Part of a small language model's weights.
Size: width 256, 2 heads of 128 (1 for keys and values), MLP 1024 SwiGLU, vocabulary 4096, 11.9M parameters.
Architecture: RMSNorm before each block, rotary positions, tied embeddings, attention and MLP in parallel.
Training: a variant of Muon for these matrices, 269M tokens, 8198 steps.
Each number is 128 + 32 x the weight over its row's rms, rounded and kept within 0 to 255. Layers, rows and columns count from 0. Numbers have three digits each. The size before them is the row's rms in percent of the matrix's.

# down: layer 5 MLP down (transposed), 1024x256, rms 0.0222, rows 309-325, columns 0-127
# gate: layer 5 MLP gate, 1024x256, rms 0.0656, rows 310-325, columns 0-127
# up: layer 5 MLP up, 1024x256, rms 0.0658, rows 310-325, columns 0-127
down309 102:040123089153119117119098144093103175138116137152124110097052135163140097138162132117128146101151088110125138110195142203151100117155118115152132145107201153144096121172198126147125182102185135110089169117126156162199167120156124101114106142164216123090123162106135108137171147134059106156149149117120097150152122114154131057114106092117129099085113122092093129147152148149161151161132
gate310 097:134124132141084102125186067113100106131177121106121139144105104124138074107082136147105139108110191125144133165166120151142137111122073148106028129127135092119126170113119083143131150116171172144185125133118151109142192163134143141139144132104086168077079187108094228180081086103133126154110166194056117107082074139079174134114129157150132069099080190115144187119077147147168180136164
up310 093:100134090082103112101093114108113155096132122149172174090126123119124103096160087156101118086105176177181117102135177088091117169105186137055109103154093208106086133038147142123082092108094130161126096109103157191111102136157097137175093090108122162140123124142137137100110131152112114121088108057168135100128121165181163155110104094150133108145148108174180128157120141095110091110157
down310 095:139109157126142133117211083083148126119165134134131105113108163142150170150115128146119186092128087125174138155080110120078129092093145116112212143130126068137120120161161180173085070172152114139150083136146168039162119134138116158123171096134105118091071087116139119106130172101139108090167174138182106211160192101101154108134128110180071109065190146119119124209072118112093114127105
gate311 102:171140171133135121128134137147155124142123151169108078114105111085093116102146107155085139094127131132198119097154125097076058125089140119139082173132127138107146150115132107117092211139124146072107093183137159098108151102203194129172176115150092139134128189140130111114141086107119184108159133213086129119151148105080142131097180205096126127174197106128098157168177180189098132088195
up311 102:199165124106163093120101113139109176218081155123102136114092128116137088064122106079123082132157094145101159063133159104099099128142160158183112082134097071139114100123159199106075194126128128136124124155106140109158103165100112123158069112108109145104097083134108107177121166166088103120072148162131112164150115140131104105087126141117135119103126100030174154056112149149110122119112
down311 104:116119121118161111063143137128108253105142100164140203153149130126092105085140090097112127135170182125121121104128090129117138059135137137095121120108131139162153137116143104098129107090092166125170084066115152130075165146143093173081078150087105136171074122111154101174109069175087060120078129115093140142152152127127120139192143126138109082136150126111186154126124111108060107122143
gate312 100:077141112125083161096191142162104144090151087152103096125165074121127125105110125129137164143091115185120065102139153110100107149085070088160120111136132114098072156085056111101123156149142149067153091074095121135123162151141085122091171133130156113143141075130110136173147146163215132176108191162102148095126083140099126192182130144154086215158087185124159126093133079139133144067136
up312 102:129123112155122144138108143113133140066160090118147141098128174166103100129148107107050092152109141135131097141145158092051143215113127152203104123190115156112139149097091185118178146112131115125126164103085168021086151141133137156096110152078068140149172103122144091175049159080169149142136120128127128167167059111142149137147050140121116119084189142101108074150140140118147152162111
down312 100:099128108163138133106084105172108079124115112097129169118145147133120148146171095149040199185148118167172158106123111145117165131137082096101140084139109172129143113115125113079093100183088118126082140124099095092112124105149093147121106175107106165179095140157149135105048110100105138138173132071159157109094113128084138118143120150103130151148147123045133151150176151106134074038166
gate313 100:094168128134151096179171141124169121160128134102123179141128129108126103143111128075114175110140114210133109146106113166100120101089139136141110108117128172112131147161136163145104126148109161146105086120091092133161179121115139134126167083165127143194119109138088148114118119115121089137102071093150087092123161085107085058123135140137177153123159115167137114144137107177128114172111
up313 103:101110153113101076150106137102089127172087124152153103062113125125155113065093127136144148107127122081125125132116114125117108179144198146109109087145137097045155155168111169178141135163122149110108134168142130082082075172124176201145054144147067123107079130124163136153083100103118176155097088102104084169084077098114106116089044146171171138104187104135103101137098119137115069085160
down313 098:095156104131088147102164145135143076087050156095191166148120097118085137129150140136037177136110120150136120135167140114105200147129134146058134139127128134075122119163190116088151125060109156125143146164169068173122122129142157106181096085127137147176107148116145104142166112132130105137195095052108195083156102126113123103089172160104113135127060092119123039070092129087137103162101
gate314 101:120168113090150152132143123121047109122166140176163139110140171115084068105143103115122115113141160138153088161166176092135031179118168105103173093101101131164124146151101115142132117110168190168112090136094148091137163101142165128136149094160118150175128174210141102139141091136123108135124120097144111146166176168137111121161130111218152120101128085169063098162068177118136080066144
up314 098:089158088102162153147156107144147183136116154124089172105134100134130147095117136144174075091059164168146132144085122084146148158140140118135099146147172100102129153129126157125164184137126113103137187174152094129124141124119075149122129095125144141132142161104166166080154146178175201086078111156171144107148153082171157115105128111075173086093146168162120125137171086059108128117107
down314 098:140163146093186121141144097094142110129200141157142178100113155202125128116133085122105151100140115090127136206185118125090134131125104126114212152096153135090129079155133119178118113116104125199079076111179171096153090183126072115080110135162157138126153095189144126178133140103118110125201178091135093081158095140116180176117165133098140154119151159133146111150142112242117127137160
gate315 094:129114125092090148123176085125104125136107120065050103092126119132133100157083125118156172115173106125127098101149093143151093109134107170109110079058180138061098190078086113097135076139133140075105143163176108152124153090183153150119140179135084141149182048128095094099086148121163109152157150118169145091117127087139194137155181120153147088151108127172147084106132127118138139215204
up315 094:137123165152150130144111157150097140184117146130076109108141096139134058125146150072143111165157113110139087125075109114102108126115139121105136173160057184121198148159092194197129116071157144120186105202068103148137170111145179171187091104161130088180107167100139128124099144104115152136100116129128163117110135107112120126130066152159136156128154072120174121147138135099066055146124
down315 095:151120155165128105143120165175124144113152078131122129109106162162113115153151162134142134096155139084104186157217154129139119107165167165176124111134171157107102129125152103142151101105110098169112104118094146102110101126127172121129097130124130111144131150077134102135148151177080177070154127146101165160088116060128082075133179136116171093161140128197072110044145164103157100155120
gate316 093:094165148175156141118172102164164110070069110142144210071100133120079068163165048160133121131130109054089085111164127128141114166157120148113098136141133057157132039144088112143254126128130098133155111113130176103155159108093149117113085092100151151107150171107111080101129138100167101144152113161177131166146073153124104214116142097143115206194167087148143100123147044122205100114100
up316 093:164121180143163093129132055111125073122072136109161132084139130127194146129090124129200107130122151126157117185178124111109109139097204124161156114214115158135070063123128100133149036102089109169092123134153098133160151132194097116155149073102126139084100098087104150118133098151177162093174129083140127130180119139111114171114160139127129072085116129144156198137158155102126185125056
down316 096:136082176111113102182127078110179088127176091092138097084185086136088131124131187123201124183095132122128168099122125080117122108184124068070113148076133170157073175113137058113091154157158171100104133125153092156115165131152096113151132164092110099153150076106155163120110051098136118127114137125108142132121127066109158104120150151113152108104077165128086091131101150064062116152099
gate317 104:148154116132088104173087129134137117122133108166134111128092153151129143134040126106132095160154135169121105111138127107156116087095121093154115116094110136080089158115106124147089133140139184095142170108151115171084102132067162092133105142175127072126142096132142063098152128107129137121102157147168096077119187148194218150095142118112165133103094138151208193054099095129165099128157
up317 104:125092102149115130140150055118083106105170077084105085104137108136073120095130085131129186183169128162106115118144127051110161150144085196136141105158120131109146096105141089154168149168113094120171141096156157122104111077148105136169126096139087116128161091153161146139144114119112055145081173175162103101119107163105003171107139112140157171109180066108132126106118079119150151120133
down317 104:086102108135114106124114090093179107136150139135104134097143098183155135089080125094122150145085123122112177126122081167187159129158035085101077097099116092144061147119153121152078100208118118098180097113080171172081127099142103105150141085093149197146162159187117124128165132144116089110103154117113151128131079089106128159121061190106122087124133150130166121134107116134206142147148
gate318 094:115157082136118120151136122158108139124173114129148095128097128106106112148115110158058138139161133124163119144150108129176143109097148118121084076086131121145123055055091057176142115104138140171166115129121121156188149147087173101133126078164144038111110118123093152148122113140133123163140171158089161122100115159055229068160162141092125153100136123118151144130156090161156150177141
up318 094:153182111189149132149142165150164146064124175116108101099137111162161145128122104149112125136102205144151112125152132146172106168191102119106145110063118111116088108152094151079211088197172096152179104175119180121128138099167176159151113118156132113061118110132045127130090138166142103154154166116140145164144106134129098140147166123158059130157160181113127153124095099121165149094172
down318 094:016133114132133220105220111112128142106110126145132150076115148103137093104156134126142127177048135063081110098088120165145136114160134125092065127128097143157103144059173111091158165117107090156115090154144137160123136163145158160167138142121092071086160159123097095187131120153053170087114127104113228156085146102105111067137120097156098182126125087147135138090143120138173083126079
gate319 097:187156123109156150094110084133125091098131132155141183122142140097138160151134095127128113137117148163129116195134127129121138118089126171135152125187158129148108140138143136097112056174069118151055113097172070141055159148152128092200080158097068119126105127162126119163061146097137112102177110111150107108160163135144164163210097064100134177093077138134162181076131121162112149092142
up319 100:111145179109099124064042154114161090120106147182051080112093118163133148125120117107080173163145153141107152137124137094132105100104089160131186119148100203164141112109127160144145140150128154102207090142124104060123128099130155130179124113083136109115129152124143139107180145129050141112190172110169125133166100129103116132147137183153142095098138197072087088175142139091076165152109
down319 101:081082044150148104149109165126097113154160122067147126154120120128153151134112116112148155133122095106149094179084062099167110102158139164110068105099120111145082125194116199166130093172144133082112152103160188134127150157144087106114117091146099064075102124154151128128151194162167106112120066125119171139141103129124151094168095101111127091109156090182165193129116139128139122149081
gate320 097:044136128078121120148136100096154078133140099134134166119137152060129116095089147110133159172080128131151162151134128176158110085127040107114127160095082134076145093136159084114158154162070118155074137083123113146112162146165121166084144097160095057150175112136153129108101157159151094161105159158117136143132068101131137117166141137110122147168138112100068049101122048150093133097157
up320 095:150180150178066116157066099122149055136151145124128127110135139163145123149117146214108057051068141080158123140138150067199087123089139103110093145096165157150128151133097145179105127085141136080116173046126122125094138082174132139065146179114125161140086086218130078159131053121109126142096144148137083080135172141087109031106141138074162088148114092172098123153134132083087088182110
down320 097:070110102086132154080152198194140133110122137174113127101110153105109159141103135118144196080095115119135078104111122151066050047121069114131162098154103182163141140132142089129160145106162129155128102173105114078124132128061110105150114157198143145137096060097131135114118154138120125117134179151116106131148092137134136074144117077107092112101119084164101129073102147110090120195114
gate321 100:101173189105062119146100150074165062133083149167094103103110086115099152159182120089143136131124080141155158132071140081158100122127099085166141147115185110137147093146103080104147133137099176124136074151097131130062173181140100029122088099109135092077049137096157114095096144141115171135096149120145171179139206125081174107120148106099108197107167114141132105107158134111118126133130
up321 102:108122114163142090158171104123078138085091078103123148134106058192113099117147154097137109126135131152174142139086094083131125075183149141112139115118102118107146123207152091092152109114148135132159179094099152105178083150134150111166114180192144169115099197096109081117094149125094084096183134081104131083120102108140156110223133131113152140179132095054133193089118107093154132088094
down321 097:091150152088151131082096100136150137092085151147068172141160136148166114113087120157104094113127136113125188125138080159103109127089115103087065141112117139099088122085133119158147142126155120105085089081159086154179137110090108137104119119118109082098112161095095080122130188137127129185111157120125160106159101135157114140139132182116130113122138153132122081117094110161123105149046
gate322 101:085128081161145103097115135104156133066153159127140120194113156132122122076090154160194136119186144090126152191118101158102107118174151079151081144126167142121113133165113122124122178134120153131133143170170090054149166111181100098146195117158066134158166078139123172091133155075103162143068094162114079142137088120125096095132085131123118129166102134161175135106115143083126130111101
up322 103:119138064101090132130117119143189160063078113132138116099112069173112123158111103134092146102162122121077118103092123141129104134137186106127095156205118194161103111178071107157144143133044115123118097126133101093138132162183106159142147168112100173134183099129162174129123176065151056158158123089140128144107113078204134065137147102154134167120131048150147190170118099206091120065127
down322 100:110109125113150148125141173139198145136130111118133121114158113115147198137157108148096102146177138127168076113131142114140155079106153092146132149179141122113156103142116125171180129084125196177147162094124154097115107140148146138087230173192094184239131080145187135116157095103138125109118140142156078105115166113159169104193079118117140095106105109131182159106128098113120120128158
gate323 106:193096116069142119153131084123166103095130085103156119176129111138118133160116125152074102175135174092131093147112148100117129131100150176100145090095163105079066134130121116114163168112162110131110166119068140164114168159128076175096143119174125149057100153166106144081121134098153135132129140128148085155086043115144118115183108120099141122078081104091085066177098138129155128113177
up323 104:144122151141086142097228093152166164117103079153152033155109103131127154127106123158091148089110166109137123114149097140123138152188143083131119134115142150157121172039127123159129100141099110085099119111162150127138134087105113057162123134194157123169136114108140130140121056067153142118195120106125097137115168067129108086189176055126170085111113112115141125173098128118110073102145
down323 102:137086153143178074143136148094146108192154083171166127149113129135126117127122096088124132111187155170101137056116090140148118094074163110108101161143208085166109177112185124127155121089161091142144172075134146104136154068145103205145134141164089062133145158103166116128166099108168120111095157160168098100108120063110121054139124124134130125103112081097086075148145132089117092195109
gate324 096:133151059083063133141117074227114102129150151113113147177081106171162123123126216179107091187095158146143072145172073126109124054078171152107137096121095153123087116164118118168126172082177133123143120114120137158127166114134109129133092116097118137140075134122153095114121157107124104161138142132174140146143181117092108104177102145126111100050160078134140159099092112149089046153183
up324 098:104103047126128158142100138160090217156107101163127169161119097139129167134106149101120094082107082117152146162170152125118136126080181128155127154158099181119095125065134142164167145085140141168143151166099165109134087133140160111172207176143110202111153100097154108124168158129150100173167181160123130124088118166177139119158135108176147159129172097140111144080138126139138120217152
down324 100:148116159186173073079065092129135152142148125168148098146163156151098114137165103072139122194149060144155111053184108083106177082134155118168132106150065077162174145137085130126146135125154132104096121150115180133116136152129116139138165179114121072178113057084088094101166109187154112173175172155146153129155091071141094143143152159104161141141130091106114107134106091129133162093131
gate325 099:116118151064186179168130075167124107074162180137119088085090148181092099148109172180135160144128068146175145106106172097142122094107172093117144104089154109115129133107127124099140083131170133110124137188118173090120135114064125170115147133126116160130144123104140108100127107082169142109102124097121180111094144131173141137095149170175100118154180119060174116133172142094100089077152
up325 102:146128079132187143144140114205105082088144147145166073146120148149143098149177132105104115157077139070165176113147146117112107119099184122142149121152133107162181132131136106126110050135174131099089177134138091099128072031055185142191137129120172110120126168115116110151163140093180160124101119132136222116102117164116117135094130176136099092168123153092114177151157115128094120094076
down325 104:102207146122129143162127145132127153100108194112144033116096115155168126089133130152105168155151102143099176104119109125125151112110155154127174123123054107079137064082144091132125155113129062099099059138122163133153160163189193160165132159128057141108102101097029113187158150134169119144064104119133150130170125125173156106132133153164150089206167124115180122081161127127136115134074